Weights of a small transformer language model.
Training: 875M tokens, 6915 steps.
Each number is 128 + 32 x the weight over its row's rms, rounded and kept within 0 to 255. Layers, rows and columns count from 0. Numbers have three digits each. The size before them is the row's rms in percent of the matrix's.

# layer 9 MLP up, 1920x320, rms 0.113, rows 628-727, columns 64-127
100:069156159102170091135152143180104151100112111095143139142173079160188108140136140058160138122104159139147111140130137106156159097114160165158135075131111066150115102147140130101126187111111136
098:145110094135180189071150141103154111120222076174190048228112113125095121136164139100147108127129103051092127121116118174164088100116150169088104136112099126135132173157120151137175116078133106
094:132150127116146137141131177149080135132177099107111117097136133180110129120177180063096204118047144128190141126114127145138102133083173154152139094150099121060157084165143114087133124130044135
098:163151094115175125161113120163139144155092172105135145127160120151156153223126114108089116068115222097134160168163110088147124122154146077112138098105130141131075128085149096119164094151153143
107:097073094045129175142100079096126095131061103090110145064154144084114092122137146074085138142161138039085118139170115105169126175115148140135116059140123111124091104101082123161171132099152148
094:108137156132148081105120170100103132143093161102086115145144123134132147135178172135128135185129150110169130100120120149075118085154136133124143141162130074202116151090091130099151148182082112
096:123175135146177126089146132104120140089112142082148140135220126149170202137123097105108135072140114161142064132165138102172173153179154081143085135164066078090151150185126114166128139108113093
099:151050166098130073146112153119106168173120089176097119151148143137135180164140156150146139113082118117131109102123090160092155131129113105148127076132160137110132118132091124149055159128099112
102:097063146069137117136167089102148066089155115087173140116144110105136086174140043106141147151097133129093123174086135163144123112139166115146115174120138135141149094138120149097085122119138209
096:078077094161104128134126204121087108106115055184156159133090118152166107120115111154105119133101091177124162098173130125089114133197071172110122114137174128148113161092161147137142139146109132
102:103088144136136123123119162099118086062100126096124160090179087150126137137110136162101146114097127113077189132120188145155168135141142108182125084124096163097120123104133198087127123116146139
107:180082140109130177151126074131153098163179160104144143105031110134138095134103117198095119103193143157147126149083107112144136136119120061116081102136171065122074182119116094126100072107153138
106:155078146161184150110169100109105175142131166175132098126149123149127145151132145163138133133131048097157141088178088135173123117142108173094176097104127149116086097167097085118094091174174150
093:134089116122146093130209139129123169173089148105108120086053132126117124175106095090147125149195119154029178124141127141099142117201126131154123197109104112162132156126151108140127072183085150
099:155158111147137159075111147148135113176139144124078114159141120182146109161114182062185198093134133132141087123151131167180162128093124092125154116134136135125076194170147158131085121140097088
098:089149121086140161134143151125137100115123144116085169182185105140116157130080098106108141083068179107089081121086120150132052133113164111136158111134085087098099105141175089114109171096108145
099:143144131153113076143135057125133160154150132169110097198070078154143073105162086129136105140147105106133174128070069148070160133175132160177161152095090172107129102156111157175106126092141112
101:159126129152116099201078177067067077061116101094165108081132085161093158140106104106104146056176107201111134136052121151148108116132153114190147157122157169096138140144169085126150159151173129
098:075131135124190137148115115145166134208134220207158137104213122090127144158177126103123117110092140115171139089110139155089093151155109229088161073090118130131071079137150140064104128135178089
099:157087120102137130158165154095103179137076148104156125152128152172119101159145122076123118155063104135089140117147083167135120115066118172142156158145123099159100051141126178096159165075145136
098:108081099120132125128137185169113144189171078119120129111097127109139102139162127151105117168157132080153153154036113060162138173137159178085166150172203104100104130109172134157110124091069101
108:133165123098097162099067155180167107136098096121132170152135108093119092143062147163109130145091106144168157075117084062116121091186123115120165121134128121123058114110142086154131131143137102
102:118104155086070131093152075124128148113129126087118094169140162115117134164068105137159131072122107100108133113095130132110165136161094129147139139105174114144054082184139134168101104022097180
095:133141123191140163133097131085100172121195123182150134150048165141156145100086137119166110129143164088130123104162161103130138087167149173165109114106043122097164142103072093134210158108129180
098:128062107151168156112104146147157131175171195117106118087135092161088174155140144141113144183149149089104113143170194173117169155156108133163149100128142069159078165104116114095106106165117145
103:143134115157104124113198131153114124124111129127114101095086124145150162198121115148033164132116142125131096114125116110136132161090130124132169152109096105165168156141153085186118087086114083
096:078136158126122135119122066148115137154132197149179106118076097084106130158086179091149156145087064113096109077142113153101139146124139100085105150165133129119123155131157089123212114130200118
101:115128187091079084162144117197145168101117167145138071074124129155111120116102125075142199107107100150164123123210144151164060148172129111152113107139117082164156082152199187088142108173131192
103:143163097167137131171122157185170104155162156117154107138162158177128192087099123151131113164165140163182174144064140154146134091146136083127147188111120119095162153131093138142087109166130078
100:111109152112065132157133107108189082067192146162124155149116137164066175121141080165133152129096128143163154126164183178161118143123142077152124134121092152122143142217080148124120132139170083
105:121184136160102110136088129137172092138195164131133104151095100136195155193111127135123102127159182125144187138087146171139181073126127167100132121088134109147184124118164148091112117154130109
096:145142105097146127136113146115128166116075141184127119129134142147122061143117154142100060097190180114120080168085168089110124112072063132167184126129127067091129168096102140115158120126140149
101:124124160119104143070196176101075152133090123121134108137129171119147151101131081143109084132128126107136166149110113127160163124156103096144165130113118147090100114170192175096080121101182134
100:118132104154129182115095166137152080197116179132169168081145155148161160107125127144103085121145087150051147173133153143092131126140104161166047187143091129137135128117115085115147144192138090
101:125157184130138144188104202169128173104093109224137130112118130095130153138086130118092094137092140150101066123111146174105164075124102139145063153112131151108125081076124157080140144125123109
104:150097102165136128190141177117148100137136143107101105156064106148172156176120170082127121104134119120164127131169130126156162086120108110103105110118168126093074140123104134107162070092142133
096:094123116107128112162142195045157135128100146119118156116080156184133128131145146150151155147105070137104091160113076165187147123110101084108141141135127203134129172172127083096194136134063143
092:169146102021131049151111128118117129152136113153163105155141120100105139111172120115154123130166155117153148143087142141197104137100119124103084074122165096096117121122106101151101173078070109
095:100104090147116151160109169082113132078104124107162085171174102129121110091152143123144106101135106059123110150167142130109141099170094147169078115151120093147137147156115149103122114140118146
099:099135148194110125171136201084161135112121120135110080126125133112181109136092092075167183169072199119136124166172156185054122128143125195181167140145101114104118157167126191163136199133066147
102:147139188128101173119124110182121091159152112138148104126135119090057122136159124171222130097105097156123119114209172123065109127127185152135132101164168114142144179123131117103109136134093174
094:088155131132160054160147154123143157094111179128211159123142145104136090154089158145117139123141099099156168138076118160111165170125132136155061153086145146075116100127087168142111144115109120
100:182124130087117098152141086067085137132143112125112166135156105129121135088131088124195113129113130077145127118143146198130199079167147140119121201096121089123105078130148075146141099132067066
102:158130115111156093113155126100124134125145158107127125096119190142053115131174129066104082120145118115108119136075120107143097137182115171189143133123139112144145095074145047118088144130125144
102:154119127150087204109130083078121145161175044102095054146165088101092121059120138110132080112139135148150126119161153167166114126062167153136156136155084123073165124071140098125139142093170126
099:142120174136108135100142139145103155136145155069095148106080083069124138110160147135089095121119131146125097134097123076144148138086163130123091136122144137122099118067129144145106049088133181
097:032147092094112090114145149115124121095144086122095127093135132076166107102107086143102137115061147138116082081180127110052133115169208119113086094194131080073101161135067128185136125183138118
097:149085128155163148152081123099144163145117090096072123087080170048126142123163173064127144198130147129175157118124131157142158157187161105082119095134138113103096140099211078118144143111116132
099:143146202136133098155126082080129091104078127126126135157123121112165112105077143134124160152141150082182160142164171144156114158095158192113150095146115119133177137138159116161130129147113130
092:142098091167105127085109159174101087112142159187142222051112119174145161116142100153093137127187139157074149132143136183124113081153118129166191103161190117114150153119159078128152100075148136
090:171155048145103074091107151141130161108134159125160137140140104178089097102139123136096110127169107164164100166162103065098113138122077066056117165106137126132136138059082080153145116142120077
095:112094121188177134126095105114112127133107098148117103129133113100103130156141120164140173140151118110118118165107162134115106139138125136145167107125185132116154137104116069246136113114103144
103:075134124163103109141137149131154115048119104148132115110108155100160121112144145118139055107134131153125207116125088151169134188118138104102159141122172122171085077089158122107144101132098126
096:115112172109126136110136174076164135081085094100120146090139094171129118084113150124093168157069123130065090098101099125112144077081111090094078130172099125143140176144156132146119112071188157
097:119136121130130161121144169170056145143141172126179176115082147135054112103141181122161192125174142207119069101202125122143177125143110110067067168157144132130136186116135098102151143089079151
096:125151079132141117168055165193119137126139129186198156117140139162200165134101146164117091136117144109137168143112117149182130126129142181144101175080070132132153215125146120033164117149176129
101:048156168112137104116154179171122144175084097131115171165088090101081202126087090129104131107189146158168119121193164108118132107151116134179147119146082085157144115079177107131119143172075114
101:135106125119145138116079079141120139118140164134088097115158082138103204099150116106168174124077113084154105170115087197180087110117158167109126100188135124068116162153096144120185158190138131
094:147158070112150137118125087165123122120125165105131106068125170124075059102106130143213057152108135051160092122134147090111112125080144179121143111120144079096087103072066133126133120135209119
096:070131150130097113148112123095133122082171105131165134154126108159155106109164187099097113135090125143123164115129124115121082079140139129123147145164167100100112178086109134188111092145115130
098:143091133076128074092144129118147152111131143177101140134175101091211140132114091097137129046061180156113150114083128156132154149097107103075130122120129199122124136120160141170113128096127120
101:100118154131067137164152123134113141148072166177101101119147063152154126103172101125132119120175139080173130209089182111149085146153037100119119160153144133168143111123151157138117156101119183
101:159152146134140097159070148143173130178133196124160143123074081093087129133099132121151163144123128102124087123101134155186125136109092143139121101130100091152123133144138186041124087144153091
103:166159144130093134095096092163079135112120110085117153138153106062116145160122120126156088122118139108152125137185069121108128126197085102157155155113175137107115082166123124136170090112108114
101:181094116131050132162086114130113187119127165140098154160105141119082151130151108125154122065134132117160153127125191183116142128202083125191147087111150164140134110118182091155136098097159161
093:149109123096172154162120119153110176103158123108171161155115085174135117164130122148134121128047182132067154162085065131131128151182113140134086128186136116195096133135156081153133130099145155
098:115102160072088144135171198067110110114128103109156130135142181100115119068124091118135097124123189083123091099177117064123139063110160052102106090093081163130179119130112153138119101088152139
097:213122149154042135166137149153149083178136204158145119117129097139134183130157075120111116159115136121185130174126129138099159108109221145169116130144159181144147128144096108144115117040141114
102:090121140161125085142071172086193147123140112138139093109107083154166065156139113116149171134155187094122130136135119212059154137155131163130170082137104160062156115149206145129126113105093089
097:110094123086195185129124118101125157063107108079142147113124149138092163149150174159114144101098103117130117137127144074136162119203101118144095119103182200131161082150111112155169085073105179
103:110201145151116156172068075194153208148150041168115158112143172112081164128140101048151122109134132117185183138128104179169065125130119137165131102095162167130108156170105118140101159118192116
102:114075100166060141164093158161128156084069160151141109132080112143144126128133076211151126172170163098142178100064163190103163112179212172125163171143168131116161120154101125121175120111087089
108:140110100108129090107091125188137103137137106162152072208133132141090091100129105125122112049077109125114204159157121144122123098171149199156052180096149095115156194111167053156163140137127135
100:112169160104125142137113071112159112122212122142153111142209179091155212132176085173164152158082129112137144105116090096070157166178108070139081099126119093165153123177071110164137123138090119
097:127078142112111123121148146160096157154138158094105182057137149127097124130109132181099150097115054042133158091113189096144158074115163177174143164109106141118111103127110107105111137139102139
099:130141060086139133131159071129126103160159182126143128109092097152132112124128058091114193084142110151034161136215089146150161122128092159208120143095155146125095061151062131096095206089092119
097:132141069150143176146117100173145132192122150096114202080117114103155143118054095192125119154177094133130154139088106107131122140111148089152102134096158148105104178130166068173136074103155130
102:129059125162093183117095158095161083177136125094142145137108153090149102170143096161083144109096139105173168135136155177122147126101142086141136106069143176103138141062107157173148094141038142
096:121097176140164123168140092109092118104182088119173138155171124136064143115155163120160122150099107124147153195102105128131039139170126133042154147093153150073086121207107127102095074091127084
100:156153098128139096135089165155156096126078135126108117171161135098101076110101087141160119145120172091128134129109165134196064171097178131108154141068093113170146096107131140123148112114122097
092:124143193077122120098155143105072192102191141158151070122157139105150150189135138103153182115110115116181118137131125096155145101082154160129141128157149141109134127147157135136112144127082050
096:126137087133125143123085173114084057118208121128115152124087107193213162143119135121151081093131088149142102135184124105123172117119138075131097125138132181147081156121137098139133042117152130
095:145107128139095111129106028140140128179129112194162113167079118177151061090126092137104153210086150159125133110075116115070153128121149062144099163142129159142147148138118099132136072111152124
096:150143109174129162144173142147140089099118121119123160149106128120126186173118161147097093143157139083060088171079111111099160146030118165116131110115150119141130157148121150075092116129114132
099:159103077164151125100112184079106155139101147167117099142110194124139099142145122109136113184160087095137116120148155143099099121152116144169091070162138176078117101122106165155084133099192085
100:174131075146171131123080179155117111138137158166142122106154068122117073172115118120120129167161204109206144113083164155119120157173055171100157092143137161135079162140076112118125163114103128
097:087143163128120180082114105126127094131079088114109130096065141086155097092059120145098153126079210076159112152081137107144131095093155098126118132098105136211162159105113163109139129081152099
105:105182107160073094109114166133131156156095144188081147148117183114177092172132146121169163133113172156117100147125199155133122122155136132160097118150148158148113139134154112119146091116096147
106:140170133106160081115086162222134112163129098105135108150088146097158120114116132083111065173093120119107155140055096101201091084157094125097096089117113166069125070114178128130151097132116099
096:124145118149153116131148154146163160122117115097140162145161193167122120170125156105147124200139098128164151172133120142122152151104157183123085141128142136111171155115147068156048072124122105
104:102145136096140137096099114098123158070112096129150165100151137137094128122105135117104117085063082111077132192089125143156186152167127100138131134122150150070164086110150139115149153144109184
101:188114110100139116113169138082174125159114122134164177171089128079090162129080133126130101117151161087136191142146096136125161171133172121102022180162120182164099192083136077149099113098148151
101:103105112117127167091057124154147119071116153109112095111118133158131154108123104071105092144124100091095126142150095094122143143174139121189074146173123097114092118087158148174132130124092165
101:090126091145183051090123098106076108133048184104099047146091119199158186096086121111118136118135135129047124121117130116170094138148115140122140083153119184052149079097116086126079168150137135
096:198138109118128096138147072115098102098053116155125157163154136100165112102132121109110068085124079076127121075114132082179099111137173157145142126097090184097082087123113180122143144064145104
100:062137129143145100157166145152079096122134148131110093131155172137137096133089101082135108125078079125176158181155175165154152160120151092130148057122080116113137125136156145089130107124134144
098:141105133129155148122134154155133145114130094142117137138134079131157118109052168149121146138157110107104139081182150131136135082128185109175172140149133123113160088108164102155150166099166156
098:096164084123196119098139129139042122136078111081181140085146108096165165114113097107163139114098091142135151091134121156123101111152147116158151074147088125141130107171130081135101109173131089
094:209125151132099119177096128096106178081107116162162048150136119146121172150159104091112173132161058137109142165128115152143109152139126100081148138086093124104042095166110151149092173147105097
103:081107173163126153206159120117061162118140102180149144152068144149099118177158132126181173090135166178104178087136144082204123120087075121192101128122142168047178133147129147142138155137097123